Each number is 128 + 24 x the weight over its row's rms, rounded and kept within 0 to 255. Layers, rows and columns count from 0. Numbers have three digits each. The size before them is the row's rms in percent of the matrix's.

# layer 3 attention output (transposed), 320x320, rms 0.0776, rows 41-63,105-127,168-191,232-255,296-319, columns 0-79
095:119158144120145105166164122128148111117121161128085134125138151158122120134114131154167133131138094165129089175149129111173092090148107164114112133112131136110100120169144170159178141125208103099154135105129135178144076118078152121125127138
092:142126092171144116171137123137113118106117136178113117139128120177116116132152087125155096160093138128107124171173117124108157125134101147127089144094115145118114155132143155122135170136158148130108142090084132117120086164133137142160127123
089:129121132126157099131147128137117110108138146161157124107146136097188146105088139091132137107120123134102159118085113138176132113116111144162108144163140123176141146104128115103167160136122107062133154178114115140131123133137131157098120069
096:106134165110096148134162119118180138157111127122137107114147120152175130104134141167109125105111163133139126106139125125166103167139093118103172132172188153176125113143102138110111128143090117120136113147101123127125143158140127152124152123
100:178153107112173142155131149103143092158087132131111121100160171134135131141093098113127130144117108100084123099087113126103160125114124157172147112129131123146112077159117083138136093134136155141157157128112162084142115133113098120134121154
094:122123099064118143097091157142093095127119184117098127120143124086121085099108146135130067138118128146121143109158137109118155179113108123147156144097142143132117129092096118104117110111129147145094140081106106107136152096138097099144187121
092:113129123101074125147124117147130128112110135110121134135141108123130157133097117133117162150119154143106131113151140145149160115109117120155101125123135135138108162068127085126140125130119135159152129131171105086133112111115132128136112178
095:129160148143090117163107142179107173099176084177180105115137145111118125113173127114110111168111135110107096090094103112147160108078134143161146145147142102109137138098155123101106141146103111165153106117130110094159161168105139152128142074
096:141134151153148143124137119152106149164133133138122085109124127149096131110130098118133077129131133122117114129078127127119086126108154140115128143154120151123115112139138158098100126146151116142145093144133122104102121116156101169104106128
095:136167121175157166142170133141156155137125150173137143150168125124127121101166122134111101128135118121144127142136139132124138147138077138119120146150134083149150101104130136078130143128074132115103127153112131183113142157134157129157122120
098:129116144127118123121126154129108146128111136132126118147096142098117169134110149137158148173087142145097141100108127085182094133116142139138139141180104106100211104145155107127102143142125104110110113144123124139113150109127105128139113164
089:133110173149135133112114158110087132183134144130112123121131129118119114109080133115136159115126075135111079133139156123085148109170146102107120162129100147105170093106114121125135162139152162160113116160140119140150105153130060119154108151
094:133167154102099130128098118113160189111106140091122132120116140133088134145140161138119139169081148149147121137140100121111120139125153157124137102132110153124132077159130106132098153104132140100160145072142171128147160142104088132098153101
091:132143137118152103142092148112117105111143103133150136172166116141186124143113114116136140148125116092133118158118128141103162140086131133093123148150107121106100145125110156112134123121140157119146221149085115131121111129138156113090132113
093:169100121095107126094202126207146142125121096123129126152147088097149144101105142094123137124108117138108132152114119123113112101110149154152146121124122140125154088132089152107105088129125141097158111136182151123142086110160117119128147129
096:090121115084171159150127131099122165086148153183119156146139117124128131150151145119153139148165146127116147143114125116150119140139097081111167153095127115133134134088124198192131134102123139109146148139134126133102116127136130139120093161
093:135134137155142145138115111111161154128140096116140137135137096105162107151122134132138088131113098150173167126164106134134141104142150079108151115180139127159158152102134157142120154068169110132133123101128162164148097093160098143161151107
097:111150110119115117070114126111124100114148124113090113122142107142129151101141111133137155120061106114131139097155112141106092106139133169087116118141135107117156112126125091128108084087175151129133126111122153085094132113132186103140098118
095:125117123112127103115125109077170160091095141098099096173138146144145147073110130124141100122104103127103157129145088132113135121099122105096169101152151157112089122167116136114098147139091155094088101122160150147146141137131132165138125176
096:115126110100097138087131088098096146134112103121146135156124120127168132129118186138091159109138129091127139140132139095128123169161150123134111141159133147148158151114127079100158126135098111103149153123141117107103086128126098150106092087
095:155119137186142111150134113127105104134112128129095136141151111149085130170144117133116093169130137132160144134154181102123137166137138111118156097125131129122091183129151136169141118113096122102105089103170159107130124112143093133151137157
098:116141136080150136174129145099179119095113128089128080126132130119153110090148160133177163107128117141117120108183113130152148146108149055136150110112132156095129121151138099112134114093087122119168070118135087143127115189129151144154136168
094:138131108111131146124128121154155063099117133113102130119132152173119104088185165116095131163080118141132086116172119128131111134140127143134137137145133146161126130141164146133150119127151074139131138139151111122164126158130138152141149106
108:123143135111104149133120137109108117121111176108098111137154167116158141141102107152140163145120136173117102139149132110158109132117132174057113148117132134112112088192145112101141159139160081130140148123151093133134084140116178100132161096
112:147121141204127127122139084104167157086105103146115126132139095123094125129163084134144123091102130128144112159142141136098135138162080148149131126109147124129112148129152151115122149131166124143113151142120131042076082125121130182141134102
114:128127107129171121118135110120101131123169110115154143134141151150157180123128117162113111126109154110147108110094136113136151088133096134138132122136132103140133152087101132128173158126126089094122133167136155128152145121137135190135115091
113:119126167092125188137143135127150155191117105150123098147154130144156154098141088159101121115136124166104167115121137127156144135126111112106126138174132123105146071184117176105104118141147133149107119087095120137088135124116118102124128152
110:137136125129168113136136129116138129134117103125126156107157151155148126150090079144083118140102073080085129093080047124123170106096160148183148130158114109142118112161129126140117115132122151131144131145109132074115116134124113121128121114
112:135151108081104138103115153161133175120142117114127085120143124090117105109127106134114096149091150141096139110111152121120114134138134123105107120077160141132085131107136123152111108124156154056106126104173188140151116138121115116113151082
111:136125123138129136166149127109145143104110152141095110127122119098145141139167061140113131141144128158093181125126141133134169128162110124098114105126114118132105136103141098127089120141122153175099130117156105122144117121142149148122075197
111:117149124119115119105159124185119102110160130136149132094099144096092125121148111109116091166150106151106138150084157116126125171120100140155137147093142104140136110125118127116154167110090119158133128138160128115172159146114137109107145099
113:143114169186149142120148109140109146112113139138108118136097122112110104132141123147151071111121126180116119110115146152135117122098163181096111095138137111134113114144138115147131135120119125129152088104115121107110131115125084173136145143
102:138172133170124157115131136150112147123114099124126135133130126110143119122158140120104089096123131107126119098165106112116156164116134120113139142138128092128132098107143135104139131108140126157104117094131148136100150170100137117137098122
112:123115120148146136177135104114131119146094132115129103120145133130094124113101148107180103182109118145099123091115113124188103147106112139181121115127137164134172168160165110114118109127146127099113161106151149103114080083122124119123117149
107:086124159138148146113126111130132115159118110109096130095148154133129119118134154109127160162094105145095098107133150089086130101139163097114111131115117161112167086135110142122098100142133142144138111148138106142158126132123117107138137162
110:095135151113128120168098091116131126118127135136152140134135138144062155118136158136124118221101119126134166145096098140109137136126125191146122157143126136120093060146142102139130134142122158078126109105188178137105155162107095096119138064
113:138156167094142137134112133124124146148099157124133107136128148147190112146110107121123154161122142065126113158124097097137122154172117134093134119127129135129130161156150117109147119130144132114159140168099150111137111154129188128092114115
111:136146142079089130082127103157145148126122138090105105122154137116149145129114110141155104130118084125144130144102125126145116153125112107104123124147150128117184116135140185119072115133106146102156137118162127100138112131118095081114132125
103:109147097066113128158155103085112137089136136146147134102125118113113137118133182104135131154141132102132116143113169149098141132143116094152110128097075124156145103122158173123141136104109132137159140143163127096115118125149128142100124113
110:088146147128143136120115130157140151125124099126125093114133107114115130162121090172137111099094125151179139135105090134099134130098155124121106087140140136136139132109126123147145118168133093149144139124128103148132082105131146149123110108
113:104137119098116128121101135104119105137092129120100097091138093124084100111170073137131157161109132103145146105128112124137107105119096177086127111181173142131185107102167117118168148156184179142115117100149124078124151072109136139126118125
116:145138121119128111123141098085126195164141132094114114164101137102191143092124137140132130147099066146127173149164062134121142158093128131093148139145157117140081139113126116106152112117101136105131108137141130133108137142187128125137133128
120:103137170121155173120170113095079095076126099127121125167138147190173085140132145106106142145111140119097150123130076144160104151118127103114126155145161165134175099108105081129147162130140107105114148144115135131104043151120085127099129128
107:150137137197103107146131121109121123133114100126106090134181117135135149125150149135098097130107123148155140144129180136145173162134116123172123153145151135125092164089116132154119133139075165101127109137138139086145101112129087123116131138
108:111199123094136150131151164101141141130152138105133055134139119158154086095122163140136137065113122140100119095177096133138114150106183114159108143139159132099090109147128090119167101113108122126165114118155123161136153150137118127162125154
104:147074098109123129103126105137184078155106136085102143154144162144130129100103155097153141151120142128147083110144121123133087102146125137098148143140122141165184090171134121134149161137108108120141104183128118116109126109135134137144147124
095:118173146143137166148119098123135084059106136142140118102154136099190132095115100137131093159120139115117117188094100143139135081138119147124151096110119122122155114120126108118110160145157138102135075133128130146117168141137080148162127112
095:113144133099129168125168139131124108121095143144130104148159154132122143135116109142158125113097104155136084143147127120165125096140088131067142141129152172133154126153152114103126155109175082117122134100125088134136100122144135089118167141
094:168100095174142077113128104114148158100133100135105138148115104095127132160133054110121108131112135152110104149160159137088148158145058163146130124072141149120099167131134122093134121144168126162118105123088150126100102139095143141157140110
099:128109136142117099118099113102098146124131086144164123111138138107150140128130141159116112130115136138131100097124102095186133065147092130124128127127103129139093142100105103134178156124108110104151158189132135116148173126151139154137097066
092:087105165094102158102136115129155135177132120120129146134163132133159116091126143148128130116103148134122148109117154099152125178120132155093091131123106108127150091175129176133123134147124146180132138122093141139115162135133128093099128126
100:131120110105154137121167144100191103117115105130120150140163109182124148121092116139114103159106098110080119101109084107125170150114152127185159083127117111151131087165143146127133131108130137137113111122075129083111119112144099130126164144
097:113105118107127146116129150142133103152143150123113110120107099160116106153114116134131125133121116159123105118134187120103133122150133118132149144105127133158082104097115126139110090116143159099092146104127160111149117124114120092142129093
094:111138147116088131131126117136149137116120155125123151141105107117098139174122086126117122146157155179121152140152131106121119121136078117136103087126115127133101140116146084131133146149126123170121154132146119102194121102128135121145111149
102:124155128133051146136113140157104121134177115172132108122122119123098114123136115118113108169143104154094104126079180118140159125142131131171134158110121094143118100139132136081141148139102127176135134120124149105167155168130123124122124100
096:131122163161146137153121141145122152126109165134132091123116128137112079129135105124157115114119137148116134092121175154133122105109186168109149148091126107113124124170145122146121140154128127117139074107129132086078138092105111160098136129
099:140133102170124163129154168114126138157148106154092136169113139137162138107137115125127078109141090145126126147136078142153121161131102085119126131151081129118153090151122116095120136093115108144072095114092131164124168135130140156136123118
091:120093153122140139180151132113147093155128144128116088138147124110147136133130125103148077152103120113137147095098157140171109147092120119176136137127099139144161158144145133133143092131138122098119125118184141107099085110134116119120120170
102:130107136167129116135089126161094126171150139111135121112114149094117104139123175137094156167121126114117089124152117112114117094157137098145141143112124151095161100115120143109107123148132146108129127154155122155133108103114096118118108150
098:140131156115093140126099126135156152121107153128147149119144140135067142140137124125150128218072133127124129115124118106071132146118127193113147148138143137152102085130085090137143164115117149095143131123183138117122165101116082150118143091
101:105163150113162119123129112124104166130141118103159105131119138139164102165109109104165125157164137094122094153135101114132158221120106148103123144122128123113141164145142102119128118124130138125110157151079120118137111145149204118101148117
101:120157137039138118117104112157123118135105117083121105142190107114154127143099161117138133147100095117100123160087131121167162178112140110113131114141167151120192113117171183115099130145140151144172115079124150118141094134096085093129160149
096:085150151090130146131138101133127114089142126133144115125138143087107119113150149146143143151144118161150106164106130118125134141131118101100086139126094110150125139125140169148104126117113144096149113135176125121106109137145112126094095131
102:127150151150129127113132132146133143153124080109128104093073124138120113149119107129130119093112088124176162149106070128116168139126131131147133128131126126145170174097127121148114155123144073113141102103112109137098108141128136154147124120
098:110119120107112125108075142105078142142127114145120118108150115139130155133188111126151150137119130073126149115118089130135106109133129179094104116181155162124161077101166102120137126150169154140131127096108138094117133103107169113110150117
104:138127143105131078154137111102135169118141159127136125163173151121166128103086142109161144127117103121114134133135069157142120160145123121131138106136142096134140115133125101127123124099109139125106108123126150137082133151140138161107154132
099:078135131135082175126134112058057096109100101114122133121109137120141081162138180112097151112151158136115167149142100121168116186162123108134120108152140122127162130110122083136148145140128104109080146096130145128137048137128113124131133139
100:126126127182163117168183132081086082142163118126118047165193125130121110132157151137097132118133137133148131154141180097137167136109148102138147125102116113131123081099114125140127150110124127114147110132142135087159096104117104151116142118
099:135203119079108149128137139100134123091152116103127087153147128155126124122118159156116182120138140172064118120148083125119147114070191117161111116131110128083124117117172117126120124140082115122157123139138131121140130177123124142144139154
107:107113085099101136102155072156168069127110116099128147129123157121122137093153139117161124169121152161137116167150097130128102164170133129106141128175112126132171109128127124120134143148102115124116143134154104150095128140103121139147146098
108:100165162173135119113124088123157134090109130132141153078128107087166094107104112120114106141097135083101140157077114119124095085161111128149155125132121136123101147108132073129106131129125123103157119150137138116116162160140109127111173161
106:132134131104112158149123141106129104113116155102103119138144165131133164144124091157147133142136124184122077146145126106160123149109144162091098129136144146129121092165164126107141179139161118105133152102140079144151058139119157088118144101
101:142098118188139133130150106105125126096104096149108110144138099142093150112166061132164109099135104134147132125167154148097145151149068140139114117112115144089114131128152125090135133145151154148093164143130129093111079119112128171157133091
106:114151121110177127118157106117114162122139100110158137113124158122196162120134125127132118120128143091117111143091140092131142071156113159153125129129102131155112170085115126148162158117129111088142137160155138121124142117165137163135107090
103:103134219105104168113149106134169121166104112136107123125123118129172138106150092156106102096101137170099139131136129113155128140130133121111127155166129109137159104171123153141094115095117123129159124112101148130102162150141141116100154154
113:134121113146170115120122139132148130142114100133130163115151140146156136133080072130096123148106060086099109085109066112119189116110147153167125118147120121155121097160130138131129112140112147139140131135102111082140114132131114113161148133
106:116156110091120142105100154137130171121141132111135100129139125112110109106138096133085116130082135139099155093128142132116142122106136111117109131092124143113074087088124123134123111126150141084113150088133162142156126127117091118153144099
107:093114118130130144129183115129135157105106133143091114121140127081136131126157052127128116131150133180091168146111156112130139139153099132125100130139126136116094160128136101148085135143114182163127119124153124089146092131134141160139083188
105:144165108137095121115157112169120102124165132145126115119100155090116141122147128113134106156136111131091116134081167115149135141128104133163147150099130096158128104101126122103153168110081113176155089129154118124172130155130159134104143106
109:134113148177131143105136102136097152138116153151122091105073113118115078117136115129123083114149116194115102108111190148129101128107159195111135129139116100130116134140136108138150145122131121130186099125118119130093135100146100169126104148
103:139177131164141155126133151144120135127114115120107155188129110134138127152146112132119093084145133111153144103176093114102151155101118139114111125137115105109144065114136114060120133114160122179057126112115115157122150153087117124167114109
103:113122121166110145167091113141139111133121137107154103105144133136115128118118148109161117182141115117096141068119107138182118148112104133154112117137121147125179150148156109093154111147158106116119170131158135116109092103128123127120098121
104:100103149173147139138134114123103128172128115084107130105142141150116099118129142108143133158119111156070103098136156092083150105128151105105099135115121174120157075138111144153100115148131139137113126122137108143160070128149104112131139115
107:117149176137135136155111113086123157120090125123111158139146121155061156130154136130131115224106130128126160141100092140092133166131120185160146159146121124130111062145130129144119135133112153088125118111166145156101167137098122121118131077
106:141154150102130138154086134138110142126123139124142120154136163142163094162112111145129141163128119097118110139129115101135127182136119150099105125141127132122136170155153136095147123118142148125116158153102125113144090156133172132119119114
107:124148161083095124076153097159140136141127124081139088123141128134158132140130159112154116117125092143113138151095117112138141149131134085129126118139142125126165139119146183138085119121131124128171116127168142118134109128133114097117155119
098:114138138039147121136185096111126136065126120144145130157126124121125136121134152127128146145149143092115123139127172111102152140141096091130123125095066110129133126120133173119136128134108121115137124112148143114096101113161115150082132139
108:084175151132147128099139125157166142121137067114115097123114095111134142158111118187139117065108147147165154121083057112088155110119136115141126115167152124132139151096135122162156127134147084137149121115126121116135087127144125135116141142
108:110122110119096121096108124098100126118113130125091072130156092136075126117166098115114172144105129077127138096115097131135121101096105176083126128179181165144171098085152145124188118157173158166119117113151127096136138100113157127148118113
106:147137108119141101129139120102135191153114121112117112146132152081178124070098125116126118134120078126128157128171085146137130159105142147099149139148143116157087138116136110099169103128092150109126116116132160144109140134183150135123152126
112:096134130122140171126165108071091118087142091122128163152138152168165072144110173103106144128113149119096165133133089130158089164130123088109111156135174143134154141111117089167170148120142113116117153131121137125110042147121087143119122126
102:146145119194115133118120096100123157134137104157132111159200112121140126130138137122109117165107136114161119140108156124129172158111153113163129156138127133119128118104092103115129132155096129089146108127154139088122098107153103131149124109
099:108188153081166143115153160114143147104126108107117056131140121151151094131098182143120157075111129151128094121160089125144120139132176060156108129110143155100113109141112089175147127123115111098190090123131122154141151121146125141144124165
097:124068100118117119100128094166163051135089109099079128152134162143097135108095156105144140170096116143147078123147104111142111124159101129126155136139137144139153103179121139121135158125085123114140129183132095121125127100148121116143153122
091:097111161137150139137097124121068099102145148161145138142126148137130130103140107127113128176128116130121174152083125126136117103112089130141155138127156129133154134104138132142157132118125156108168142101115116115147147133143098101130137115
100:129173131147134128160138127132167105116121168104115127113148134123097129149139103138172107083133103159136112141147117105224098109154078146125126158091157155132141141168181083122143129119180105111143119116143095170127110103135143115137118134
098:127111144167140117166141140101149123080120164143104097138098109135100172145149101134145082143101123147120123153139120111116164155194075173138118124105093142130116131161124122137091178145143129127112158122100118075097152129092146119162138126
091:142150115150152138152127137153112132128125123157157108091144137111150153134142137076154095115084128141125132126091138128158130100107125117149119139148112148118122113112111093132175166121126121053124158184141101136146154107147147144096124102
084:106090169074113148142149134140145114178146151170101124122126129102115114124081132133123141145143099086105101149150130115154124193081124173108139156131140136100147084160112186134150107143153124142116126143117168123113156116140117170091093158
099:139166140127188126139138169106129103113122165126135113098146112171125142120086104116109066138119109117083110090118092123120111106140159127162140108108102114153119089176127111161073150133122130106117131136081152089123152122108107133119135135
094:110158129125137140088138112120123079106113163111165089109140103115095125128102129151149121124143111128122141112139170129098130119132116150154143145085135096171092153127129133123101122133133151089101096087129125086108152126114117077129152084
091:128150138117074121143124114128160099105142138132132120127134125134096144154090077161118112151138145150102161125143153113168162090122110139109111112118120124124069128084164103084163146126150125151126147158156086117149144134134134120131110168
094:093169108157124121109155136139128121124154072164125143118134112125132125121138138120107113160102136136140110105091148120122152099146127128170156146143113137126110117124110182112149175121104119203121102114127139123162164173107121111109116098
088:112137158146131115168127166135095138135114166135122064125123120123126132127134114146136063091119144147117106121099169147090141116112199158104154142142114170106141096181126136128121127141093143167149095112090144083134098127091093158138123113
099:127175118150124156130178110133152090142140093125080157126127114136153130094134115130101119155108131132130126141138109127132118145174060127105125138119124096127150092135152199123143126112150139144135085140117137196141124140132128158121131112
085:163099135122150124131148143145121129129097132139113132152149150133141177142110138121128111151089144123134168110125101131139097150116140105134128108162138148114178173137096143150136076132153108101144112130127112123138099082154114107142156133
098:101139150150148126120121102119138128179148146128118151097122155120119121139105132103131116123128109159142102144147134109119112122141145106126125101152137148112149131157094096135123132120141125139105135167152137133145092134165089120123131189
087:119142169128100114153131139141147168117156135155116109121138117098090160127130146160109143184111155127111083152103149117088148164118150156114148158140131117135146142154110142138137137114109106146165126140163152099112157157113079179128125102
087:120102166084117141083100109125085159147160144147134140131098113120150117151147112136109148130123133100156128163121103143105118182113148135118147159152113150143151153141106163104106168144128151099126185146086147092155104171119178104064146138
096:145125136069115109114098121137160178124117123124110163161183136149154079136119125131152162143108102135107110151090138128130132166092133124110129125141186117131199106124118127104105100148121137142177103120142146129151085144123094098112138166
102:141136169087126122138146119122122097071149117129113136122158139137104122106153168139135150173138100131144152112125146142140147129096100059118109131116103156139134122072164161140133117102135150107113113117148135136119087121153128128147097110
094:133117135175110124129142119121137164136154098099107135128090104154138119143119151150168119070169102153156137126175091108135138166133104088130122142159100147158125123123122165120081180132133096159115108111121123138115130103138120135151138116
093:134086126085136089087103115076104136136146139123091113116112113124121095119125139164121181125125153084148128108132104107079148163163161175074133147127107132105169114113133147128102107125128127172121101119092115068095122142091143141133127124
096:113099112135114107103164098087140175137133136119131144144108127119172125070086142149148154143131109141149128120109098132096117169159136113119138080177159090132123144137113117149113133131081117122093092108140148143089134131153155138106151142
081:139116140080121129119154132091087100127138139114140155119084142152120102142122130116107147126100118125155158154146139132156071151149101127134103136104111111147153115069137068127153117148107107087104148115130119125151110113142120136134166104
094:127115147153179104150159106142098094124124147113136069150159112140072111127128117145112145138153155130127172135143165123097157135114138116137129127111105120153088144123125115149115110123085116103120127159157138087130084129149117146134112124
099:143188144081130135132144159134115147081139105108154117141120147164089124133151137125151152106124111157080074116158122100131126123125132063179112124117103129083137131141169130153121100155100141065177086171135101137135108175136138151133106132
093:089107093134091177084098092172152073135147106086093119134136131175125131087136153122093130195124100154115146120153142130125112147143118117124135127129147143147162121120147123135175136123115115133108135129114101162176120134131148143147139120
# layer 3 attention value, 64x320, rms 0.0738, rows 41-63, columns 0-79
102:129148117098143133156138134118099099124086154116127131142114151122119130135125114162155160128128103180078113162146135110194097117117123164110115152122136136136131100168127161127150161139172088105146126114176087145176102109125146092124142134
101:139126105162127109118130123135136125105135136142109164149140105132099122123153086127144067114107110154100086141171123141088137130148097128142108137089130206099094138138199115104115172137142121139112140127110136092123091119101126150152165123
101:127130109136147115132142142130120119109156118132127124118157140121172168129140135125141087123125146124134134116086160107158176063130102153146138117132114134157123145083100091126164158118140094101114135172167143125156136124120126137160100056
100:103135156108140145126139149134177148179112123156131102152157122155171114087125112140125099102137132144111165125135149108153106138128104140089131178165077105139158103166132186112110158148106159146111118117071140131094149148106143113133164147
106:104150111130132127122130120102147134163116136131131139114137133169140108140116105128106117141118107091081111074108083137129173125164145142177160072125128108138133124196153134134128123136133145110153132131097158055157103129132107100152132152
099:116173148121145151097133125126129145129147155129141117102134109127098097126137119102081108148124121135120123101149173128120132142111154137123151125108113130131089125109134105152097067129111135096133122098144144111177154112122123141128181082
103:121147132123123145135119121094144171099120135120121135152136128107140123135152076166121137125125167143104169134131178118146152113125073112137105147128128126120091114100118086095121122142126156170144141118164118101135133124111124141137099190
100:112175134155115108142151141172136111114158107121134129120108155126097133124129158101098091168119135157109179118075184128124131145131122104158141112115102107126104116114122140073151150118104119179131089110170133109168151122124115122133131094
101:165150154152133104136125132152124172118109144119134078126107092115122110111151096137128080090133098135082089099112171138113076124087168160082131109141105143128121104116131118155122136131119111102160099148126140110086141102140094178138133114
101:134164133148123199124124136128107158119129109113128144167158126134145117108141138111131104100122108123117146140158083141113146164149091081100106163173162101129162078113145150108134124110134089127097090112093151149129165140101135111118103119
097:116098128139113156134137119150144094145141150109112088141131129117109164123121120100138104161115103107096160093110115117209087138124138136165132151129114117150177140147148107107124124117124087121100143135150169120141099126121098118150114162
100:114114181142137126113119120138091129205129141093118130087134152099113101104128153110098140135104122129085094111133154082072139106169149086115119124140120147117161076120120133097128141139144159141122114135156082146140085135124104089114120172
097:123140157128130123122137135103118171124125126136135146163113144121065174110142133127152107205109129144124116127103114135072140116133147170144143142153122136128105028180122131157120143127125144080158136137171142097104149171099103128114124081
100:149145183117134132134124152130106145105111110121119101158120124125171100148096120130134130153127143071128113162104121098138151212138141149110140130150121140125125194134156118138141132134165161146124138155110141116157122161130207141110105115
100:144145094074131147120124096162151116118077114073133101125170113135131173103105142161109128123103099121103128160093149137163143142135107149111117124163177144116167138154120187098106114130109100113169123126164162140134096114120082132085135116
097:119141124087138109153116127111147113073147132148122120133128141122089124141145145164144127172116124117158151170094135154141127146142118106133090159110102097137121142111139169157131147127075150117135137135182131138100109126151101127128094145
101:118129145150132126126125123142144177137146080101092131098103120122142139150130108149113097090110109137179170127111091129111152143083143121133123106136114122153157146109107141140144174111153069175125121095105110125124112118142125136130148127
100:093156135130141116134124130089111096173092083143118126122111103172069148113129110137128151185104101077129152100129095122150100093114096163100110123142119135131169111100107118105131117128163131145163107121119135074117137094121188127126123134
104:109115152126131103086120103092137196132130142114110109160156134111181134048080129171157128156127066160110171149153057139115133156123102138089104144132164124146111126130118138120126127122128126101111081129151129137092134142137118134124125159
103:123113133112142212127129086066089110096102104127105126166171123157164080124141166104064163132127144093108167153107094115163071173104111118120123146155156116136155115132123049136112176147121105110171129117122128111139076148123098143128136114
101:152163146184127090114112110086095110126132118143132074136135113132092129115136129135113107145124114124140141163155167117122175156131130118167119149140099136113101153111137131157136149122087154093147101132165116071129111108104080141092143140
100:124195137087124140119110130066170137093125112112119082137106139120150104107097142150144117120137123152108097083155101120151151156118174107183169123117122140124145099154130103146128126118081115132195090115144122129161125144137106140138152148
100:138088085093106142107130114169189055129128112125117114172145163131134119121138152108114156183126138136163084122149117132142105134154123138111163109150104138131145087174124116128151141132103125153132118155162092126107132095119149123099114083
# layer 3 MLP up, 1600x320, rms 0.0977, rows 0-15, columns 0-79
097:110129135114112099134110155101123144166126113151115101113203108178145165152144139097110133115116091123079154095152161122123089106139177153154152135095114108131124127118137147142091115085074143120138178075141099096093126121132085128110135133
111:139172110100092112165140125119121107137132102117092107107133141131145143143123177173123150123111110083138158151129122115094128146116081157108154153131100117123125133113105119113104112096116160138120139086119098100173110172106097111132154148
099:120128096086108104136103139097160134177153147115154105108157123138138154150146100110131131129155104181126099169128119125167150140095109092163083116132138131154081086152114147125078132132095112146164147104133106103153104148204119103128090105
093:138159084134091113161097117136091106144160155129105165144130155105144112115143102126155145109132159181138100109164118152133115090111131149120124103147078104155111121113117120150149100129121171120087168172114161063145174107152156145107164088
088:118101157128120119100111135075130122114151146154126132147117133157105133124150152139084141082102097128140104154164139123100088114149086106128151119111126138127153142059157151124116112135129107107107154157095122087143107137145123162098103110
097:112134111129125140123119107124126175110159145090152136089137140096129122117133139107142131171127157134103168128144137140144149125140127115141144133141132093141100085148168152110111108134121162143093146154139133083153108135117118145096110153
096:138097107108108125133115100082122137145133127128149127105159157151119122164145160157163147125147160139128156080152069108082129131163133091123112108036136127134084117118147150132119124108137114130144126129112156107123131149132153104138097097
110:109122109108108142144121119174075137098149131150122106115102149131171126138130159125143181078101127128101126114151131125141074133132164112132103103099095128142098134152130119142096094120148103118170153101145119098154100142159139118117157138
099:122163104122117127126128148136142138095105110172154107132138105116123091151185106158105140142122134147106172084091088074118140187131116097093185169124148117127154092104085119122101111114065120110143133102074093138145084131116138184094180112
097:146131147114126140181114132157146159111162130140155105116129123131150149142137122103087145151101164139116169182110170108132122115129142121119151122153125136146103144091154160108095101145166114082159132108109100143137096119134092097100110150
103:159173153106129097171127123127145143145157140054167121119157101125128108121110137140143108151117147129142139100113167083112107136149126145110092149098151133159116132147083153158092109129135151129135103154113119100143104135166176146130132097
108:113122118124105124151114141093158138109123165140139124165135156141119138108154133175156116162092131135127172106127138101123139128114088110147106169097096146164124134108106076124125127118119132111152128118108101132123125127129153092122119154
096:144162117087138139179115152124100139141146154140137135115130128115164122129131099149169108116120129123168150134171147116158122079127078107107135184157123101147128145135085117105096121134093115143122144126106143132166132142157123101096153148
105:109094108095106104114134121104171176121115141088132130133148170118127165101164146091153097152093154120132119173111163125119170108119097158135151147104089133172129109160085162155121094110167115120139143132150172103085098121111151113102148114
105:102119134099124121149130137115119129124093141153134136136090143144189128128150107107135148109086164112130097134143119123140152151157135129152167185096115125142127142152125129131085120133103105118165123120086131126093144148152123125112097093
094:145119090120089117093154096130140148126122135120150131158140151112140169114130130112125133118109140121122110136145162057159131135125143169114129131088098120158121165099158122100096099120139144135155144143111113135127101135138121119122129142
# layer 3 MLP down (transposed), 1600x320, rms 0.0886, rows 0-15, columns 0-79
094:117132078153089115154149132107131123104130150121147130119142143097125139155131140135101118137135108116144109077122130155120130134141076109190101127081151154135131176109114118117119137137145102163131120200150138163135085124084114117155082123
116:145094124097093131119104148125126138127134082153110143105104121111119140108123136113126061096145182131067143091148106127130139138097109127090165111106134151155170102147122122106150066078147120117173127099151110171143155161188142127136093110
095:165101162176122134165148109120125125146144157142079128131105084096120133182134115117141098129118133097125154163112118137102109127154130117130183110135119126104179167108145154139128098078151150079162114135125080099119161146139149138122138109
087:145161158122123104160149082186122127088141149123148103116128124102100128146107151143071106137151146089133114138108101161129139035127122105119108111150167122117154113119116136110160097174137161128115142087105166117167091113136160109161136075
093:094145121099145139151115140144125155075109158119164121123104154118132149136119090081148104141154121095127155156063138105157141124144160111141086114117114130138126140138125085133139132113150157102143102099119104129145124171100142114140171137
095:122139113163184134164133169105141124144140108171113140130117101072099116115121130113147112152135099127134087149106077170137105151157178140127124152137107126119140138128108103172139142139168107111115132132155120117136108121100159110173147159
092:097133133108123107112137111139086101143107154120110137168118102147107158106143165153132159162112150128096192117099163101118130184121139128121138142160149151115135112119152105121128120111124131070131118140111091116124145099130122131152164118
121:112108124135149135132142096173170149074123136094142131122121140116152093084140148151129132146125120152101097121121129133129093153108121113130160106138121118119177139127170099151121138109146132140168125119110141144128139126157127145141146102
097:155124117181161134140194134115126131114143123153119117112126107145111129126145104163128149102116145123152130091130084145119167122111139129167127131168181117105112138120091121155112153133098151127126157122112124091138133146140153094120142120
095:146131117156094122098162091130091136111118093137107147127092140092149123142122160129143119132141137157097125103110110103141123135120117088150120179148114113159121134216172136113122128083113125164146128147175144085133164135130132129154173119
104:112131165083116158136115119138165130129086124126131159131103133096165140123141133143158080108063138118116129162099109146153145109150114119128128151121134107130130052141147084156157110144161139113068151128139139174121107119141112115168127066
109:135156098116126123146125122095155133116111157143142117127132140174137140113170113172129137139125157139122120101109145090119115114150121152144133135142121144131157102125124093073163140124114105129084087088115103136140137151122147120091125150
101:156149113107140125156147105121078119097125126087133113109118141098099087123121144138087124114178170136140125155116112157143105133108120146141079141126128114141118189139164142124103155142144141122145112109131165138183075139097147091155131118
106:143133127107104110138144146146144130129135125096146173142153153167113122116151125091101148175103166122123110160146134152121131187139158149165173141163121109165110135173125128132179137112076119082156145162114108113124104128079134114145098127
105:101110159149158140149116060079132142126141107132125163114106162098109110143153130121158141128102138151132146183129146126128156138097137116198112170105143135166142105174120139154110131092116120208171169132141106131093090127114141109160145126
094:106127100105140122151136115124100143094148142123126105094151154120114106169105101158134139136121144069146121128123108162150138145129104121134092163111152115120169122104096120090114112119151159115088137083139123131111176147159125153095163103